python train.py --n_layer=25 --d_model=160 --n_head=2 --n_kv_head=1 --head_dim=64 --d_mlp=640 --vocab_size=512 --activation="gelu" --norm="layernorm" --norm_place="pre" --norm_eps=1e-06 --positions="learned" --qk_norm=true --attn_scale=0.125 --bias="all" --tie_embeddings=false --parallel_block=false --init="trunc" --init_std_qkv=0.0385 --init_std_o=0.0478 --init_std_up=0.0551 --init_std_down=0.0551 --optimizer="soap_variant" --lr=0.0138 --weight_decay=0.0 --lr_head=0.00996 --warmup_steps=51 --schedule="wsd" --decay_fraction=1.0 --decay_shape="linear" --final_lr_fraction=0.0 --batch_tokens=65536 --seq_len=512 --doc_mask=true --train_tokens=214400000 --steps=3272 --dataset="wikipedia_en"
Each number is 500 + 25 x the weight over its row's rms, rounded and kept within 0 to 999. Layers, rows and columns count from 0. Numbers have three digits each. The size before them is the row's rms in percent of the matrix's.

# down: layer 2 MLP down (transposed), 640x160, rms 0.055, rows 134-203, columns 120-159
# up: layer 2 MLP up, 640x160, rms 0.0553, rows 135-204, columns 120-159
down134 088:511495511544489513525512488530519497539490496523495520475535541500493530475496513498521482509524498500531442485501515446
up135 105:552514541500476466507490462500481508470515487549499485508504522433496510488480501475517458514471495476485461460464521492
down135 104:500481519461490503430490501494551525505464542519480444536447515475484532480486485526489535523496485533481530510481511480
up136 111:510497490522486536469528445494460556506513519520483464511492530462489532493454499485507499515562528476475551475507505512
down136 103:489510515496504484503472489510455492527491552503488511535522481544555497528535466533502543513503505513484499498497517487
up137 071:492503562492532506491487515481452490447509530527507520506472461501509472430504537470503461474497515550463518506516479485
down137 077:489503492491491511487527488492551505571529498542482508480521488513530503539507487523503513523506508486489467475529537509
up138 096:500517480468538516503474492454455485501504475500507477511552541463496492470512489491505525519482537487499508558493522520
down138 105:462491462517504485494496480486523513503481512452502479492492516498510488433489507488474455555527519518492492558488512483
up139 108:508518476484511513478522513500484489479494522481511500487453464525459456478524515434528486499497515463470495499485511507
down139 108:504507494480519514426547499477532521473497486505465458525503537515469486526487498484494504484490501555504500471507501519
up140 091:520513505499482506509530445510484540511513468483526478494511461509491450527471484499516513506471481495494489492522500488
down140 098:510552462443511518516503531455520499492497489486493470477516459511479435469502479471483510499514479482537505518481521492
up141 089:488501531479467478512492496500455483509472477510514523477491495458491511480492465502507530473536503468503467526516485480
down141 081:490520454515499505482504451514513527486481466468470444461495522561506504567475534486468506524485504507513519483500499493
up142 129:485467476500478478503524515481481530525519510484503460429543478535492517487485488521503509490474510534478516475473501528
down142 118:505517542505497555544513531458518491517532490476485501524523503533544506485520530508508486480538518522522465496521459514
up143 110:503510473446464513466547507496525461502496504498463495503527526506504514486520502439517504517473500550512475510475509474
down143 101:532488493506491488508434460473516496466509540505514503477499507544477500506510517526504499442497465476458539472469477490
up144 113:517492478470498506473493508501521500500505495511497479488487484504518483504520538504475482535515505464493497566487474528
down144 114:463520511503482549490494500549529504549493440489447528505500501498511483507531506509511536504454479457478509529488439510
up145 095:499500517532492535489522507510481506502508512557529440505485503439483485480454468505456529511535489534482497501546506545
down145 099:515489520477541495476500514498532453525525481483441529505539517486562518492528529538521531472463538500473518512498467490
up146 097:496509505520528484518495505491521505516497504452483508486512519475517502505530500507519467492514494533503469524521465485
down146 097:501489464511514507499479515482467522525503464490540527521503502500537486461523497520511492539517490494467490502472492458
up147 102:492484522570504555518516516503460527531492511500477484536489528517510516506505480482542455507481536513477487480499476475
down147 105:489494490495454469501512529549497477484479496521528498502482485511510501471533527523535474555468490520518493469467459513
up148 108:495509503534513465505552535459462510550502484443538510500522467499547493549540497481474467522510515472492477504493517461
down148 087:502450509494497505526452488533535529456531487582499492501495506488466475493447518508496518482543469505500531498497529519
up149 114:487465498501497503497493513462482512526485484523466486463490472538512510500475453463476490544538458476489523480477508485
down149 111:538500512525489520494507469488460520425472495487500535506495466498451500520495525495466521503517520539463447490538476544
up150 117:503496473521499460513501519530513495523510504511478546513449530508509508485508559509479479536448522518502504486515526500
down150 119:485488525526583441498516506518502499497498513519555487496465515503498475528456508445504486473515536518503496523522495527
up151 096:517541493488474518461485469478505514498520511540508472526498495485488494493575476505489477532525518557538466480443479481
down151 100:462527477502516484504489491518459510481467496516512490495505500472449494545481484556502515476529470489536487488525518516
up152 106:478482501486503514480539467520471502503500486495534467471505506542478470487512490479492487481497496447490521448479537496
down152 107:491464473476506513524497547542495492507485487472465487513471542518550476480507516504490486503486520499524458486486485487
up153 084:491504512488442480502525517524512475511547486478539519479458493497498538465489551460477498543473508501544535515494548478
down153 083:536505454495508469488476519459478536514482485506507492522492455438519485533514547501511509511479496477527522509510505490
up154 094:480523465494507534475472509450522497486555536475501449502518532481498467441509475490537538499527541531462489507509543519
down154 079:499534520512526446548506504497482548471440505483491511529498535508501497505471485474491524499507495435525484483517466515
up155 114:533493524484552512538451514494485522457501541517536453461459452514462480488521512447485490551472486512518518516526507505
down155 083:466505473484468488480519491491490545558512443477476505531540527517517468520495510547513520514539487529500518471460523520
up156 102:492520454502469482453514535537498548509502529523567513484484494498518526467485477482509481481502508506483480509508486522
down156 108:472509528535529503492449445486503538480493492486506529541529474449488484550506496498501512503512503521504501491453492525
up157 117:470510529507492500514464498507481528516480455510488461497485506497492506472537491472506504517521502491494485496513521541
down157 118:473515491469512493568497545480517546494503472469422508462500483533520508480523490501519503506522537444495468507526518496
up158 109:524485491547516480520496472493485485488557532486492525529436506465537483482488514549536492502491521534484481504462501515
down158 107:493470529506531490493485501506504521535517504502569499449488515482515507500506472477530495485478481494482533494538504526
up159 082:498535495483466464513533511520488515439495486497512530534469505456522491524518511495540520528503524478450476522489528461
down159 091:490496501451526475514528525502513464508491489497559505525470484503481484562465488482520502497501500545499497512500476545
up160 099:516498522484484484518438536522520512476506493484515479528516508505491509520489532517478491469469509535522511479496490543
down160 102:521486500468552494510519497482487475493517478501498511489492532514495509472429499457488507523495476532531481475524523494
up161 088:512541475534506492502481493497496508542501514511517456480519507471485534462502492431517495512527513547465516507481539491
down161 096:472508501455434480546484494483523500455479509473526494477515500526493474494454500554535492500511501491482502500498478512
up162 100:487519448490505445482485557493473534465556476471504509520487520534504552471523504456493508489444522508535492521518523527
down162 109:504466522507500504493529508515495487470545519522503513480475522464491488487538497496467495477504453452504500495510502483
up163 096:511470477485553500495488501478514485497511553513533498477479460524490491494546503490536487478537522524507474440509532497
down163 095:446514515521480487500517492491507511501524515461529513530490491502542487498452529404516490514474503539479512522524509481
up164 094:481476450498491510558510510505531458509496468493485491469512520519490508483532517493535514538478503497498453505525524498
down164 083:494498532515565511487501514515479535538529523487505482472533461462531467527467508464503503429509537498487507469504507495
up165 084:511479465470482502496458480467496523536498460504503478499528544546502492492505487493518518505493500498522537525509488515
down165 088:487545492474478486538502491522537476520490536466487495531469455491487528510541513500445513524526452519504492473538502472
up166 092:532482493543508466462482471504503509522513491506524507502490473498565506477509492478486497540484484464554484516543521493
down166 098:539521509465492517492523492548503513536503512492466510511503475495486477565520514543495492490491470512468481535487503460
up167 099:496531527490477499520494483513504492507470525504502463526501452514492523500512505507505492561549517457461482544523501457
down167 107:513524521512498490507521489529489485484519500520503530492476526480445492527491486545494511483466527491515515513517476554
up168 112:496567494496517477487482491508482487530490495463517499487503476481531539521490488513509511507484524512544463568477485527
down168 118:466485500478459500538540486537488524519496472534527465523505557448505491516522524492494514462528465505471489493504503519
up169 087:451518533493495486492492497490432531493515506476534485537479519505488533492516507528475505525515533475477453489495500531
down169 094:513452507492526499489463482519512457471510530541496474514512487509495494492509520503497488460471469502448500517532461560
up170 101:513442531506512485539494536498493546467476494490497511453498492482470567485465527523485492520501522434465542486506477505
down170 097:544451503468522540518494510544500475456469494504510487508496527508512512496461488495513517537457509506460523468523488500
up171 096:464461508484492469489536536490490520523482500501489519425511493506511493496491524475549506487498496506499511488497476519
down171 101:476501537496504486486480467470476474471494511520502478517542548505427482514580524525487514479493506475474509471485533466
up172 112:520485508504522469525522502492476462551466503488462497518529532506499503437502496473449504525495505452487484521507485506
down172 105:487463467520495475510466502477469519470541458532475483500495488498428480512486477507520490452527489530481544482525529510
up173 115:503487488498483541487477476541466531483508519489497475456505523479485502543462463476535491532546485533541533492460525519
down173 105:491503514513481499475534529511455517519475516474504489546498516530489459485530502494546493483523549448474553507512513487
up174 107:497549474510460507480475458449531526534507506449542534464525479511534511502504481542513472496447509485510494511519537513
down174 106:504518567487508484489492507539518508497520483512498491476507491504508487524463498490517486473541560473533535518490486513
up175 085:495513515500509495442497512541505488486548534498532526577520496518509534510501499535532509549491497508509530508484490487
down175 087:511499537442497517556480516510516510537489497476473489476500465462480488495533535499498510501486538515511464486523538466
up176 094:555561541503480459470502526487495501481533525525510487511491501515546459467512454472474507485491502427507502507526516544
down176 091:478514451507523523490474464515501484492521483500547521531491581483457507515497539528519467491473518538515481503496491491
up177 094:472556507546549477515491498498527503511479509499524491523492491505510493492490475485545509474497533516484454479502505517
down177 094:534503481518476517457523509522489472501503480487519497482465531476520523509500514497469517500534494481492484494489523527
up178 085:517497499509525470505462487491519507500526488504515535482475474455518555467506496490488511540490453480557508516489487489
down178 093:483503473505521504518507539527498483472474484490499537491456509542467513523457498474510495468464489489528465493456538514
up179 101:507487544542489482467514561500498511489474505502501473465516464511495533515520528505502477518474498539463530528500535518
down179 100:480513522533479468547500495533488503493488514476511547529505510536465509477549488515484483536488528538513534504538492471
up180 090:450493507509499519490508470528504519503488483485511466509486517499506493454510544527543500473455467508499502497505496488
down180 082:499513504500553518466469479497495463506505483502502558497474528530553492514498481484492478514514540483498526506477475453
up181 088:488488507516481480485540504500546486551449488500487537490478511477487486512499493503533502486540542488495462509487506481
down181 091:526520522552498480505516454452435521469502491488483520490495468523520504526510472491547531480475477508501490506522457532
up182 111:481504507475457498486535488474484563498500478495468488480503499491484503439575510508489499530519529485502467497507500545
down182 107:535497496450510488504502468517523483464506462472506479453529476516503454505487474470506503484485493549529503524493514517
up183 108:529516498504478509506508488482485520528492486443523535479502472537461497500474483467529497483499539518515457534553480481
down183 106:515466486529525544464470478498527507536468491513570480495536487526502511521480477455505501477548516441487501494477502490
up184 116:481506473483482496506507530517476514510492488550467488506476478481486553517525496512495498507530439498565525492509491529
down184 125:474500528499474508464526494479520515513512499539481472538498530464538520484543480471502508472469510478492544489501545508
up185 103:523532510440466504456502473547523478496502495527507494486498483489522502467483495480491477517530482504459521499508496469
down185 107:527508492480506493470523524510521511498506500489490526510478457529529506458487486481496514504529516457521466478524548467
up186 065:500520510535504510495466534524463490493492470500496531528496529490529536523492515475526494525465526520474530504446513479
down186 068:552494544515482497533497524516491494514510494526512544500532519511476518469501509516522510544485528469469498541471515530
up187 097:491480477498523500496517502445530485499482491510493477515551555516500546496493472493490501497542491531475462465524492553
down187 093:531519510514476525498507491529484490517495525495492485481481499471497503536452508494453498517489539473486509490560478517
up188 099:499422509486504491455484523537518483489502421505478534541496520475534536513529478488459544503493525561526471545514508484
down188 111:509511471512522500479517463479538487451513481456486499513480495500496492485491531501524511525476503498497505548489523469
up189 103:531517479484482486496509504515469459507518477479506481492503498495516476512486486496541470488559518460506496515496497457
down189 103:492513458507423531489508531508511521465485519490464519497537504491469494472502518493451520513496479524485475527548510493
up190 083:491504543490476530513455452472503474471512492485499515516476487515445522549490511489561520533441466497494465489517487466
down190 084:526449460485466542512521463519493504535513512497522473536539506491515496528496460473472485490519522472484495528571479486
up191 114:512510442503501479497457484501477527464497522518535486507531501480503497497486516487505529481495479494514479502464499556
down191 109:480481525499534499456517494456547519517497446517543479551515523503490515490577512512516488484452499529536503499513514464
up192 102:502496497556514487526524518493483476488506500488487522540508505451509470529548525511478487476496519501508486480496540496
down192 099:494521518475536486501489489525489518490564520474467474490507535498497540493515486518522532496489485492502470502531505455
up193 112:484473479531481497486499494518484558474505505460498528486487521470511527495470531512555504503492461517458488503532535498
down193 114:475519503543461509498492509514505488535511524512498478471476515486489503495503511485442490498495468453501498525536497527
up194 102:491477537519553447522505494472512484499522503489518567540522485504559489460496517491506489463487526507502498569519473537
down194 097:465474477522512515509494493492506472510493482532513469504501499510454489496545488484471488441442487461467500513517492534
up195 092:484535517509504465502545492530490485458523517494457530535551511526500472486478469470501501491439503524527517486468500513
down195 081:520516537459507492516486505511452492473539562528489500507477530465469501516478516518494477502514500524542480477464505513
up196 091:507499479463482501481517513485471505515511477487483487485502525512503462499470521504498522556491493485476484523484509518
down196 097:469479518476499503517500483488511502552484523498429487506495496508488493489539470511493467491502550503512519480520467453
up197 087:464516526463483451514507460489512505509500471490532498464557537464523511509523504503491491507474456466467510491447505493
down197 094:531495486520526546510456493483512534534468530486523514490493495476515539554484487491479516560492494506518504506500462499
up198 092:521537543462477462515505513547510502467449456486494479499511448528504535485505477487523486529534511480450482508476517536
down198 092:526539505491462474468468514498486519482504528551479500531471546478475523481503500493498459516469521470518498468531514518
up199 081:501520489461525505489505509518479504457527514507440485506489507497501507521466485501479512481472529468456488523522545487
down199 076:496480490518520509534541549468436505521517489516502492506519494516483498477478500520509507538465519546513511484491505572
up200 093:519481454489476503500486504532499483499495515516483521534473526476474507580510501503516472489478513504475524496475519502
down200 086:452507533507512486498516472484518537500498467481477475455440515542484498501501492529492491521509458560504502509491484515
up201 104:510454498535510523498534548503511533493537505535527520517470487453465481511452517480533540562485522487440484463542461470
down201 115:474477479489508489490473527504500543498499489491528532538519528517486522476499474492533483463503553476509499467483498516
up202 114:528501509496496459541487470525475506468482513516496469467494503465487474513493440548491527532550478493497514477519470492
down202 102:518495478523484523491517523524494506516507502519491530510525531525465510516528551486527484500498543505496493475496526528
up203 092:503522475518480505517483527542521488468506507469515521477481520475504492461491544537553530503508528510533474519500469536
down203 082:478506486495476508517518503487468456485524499480495456502508519471538536496510464473497479492507495486510545483490511437
up204 108:468487477511500483512479491448499525539493508502424505542491500537456504507474477501543483493511493464503455497526502477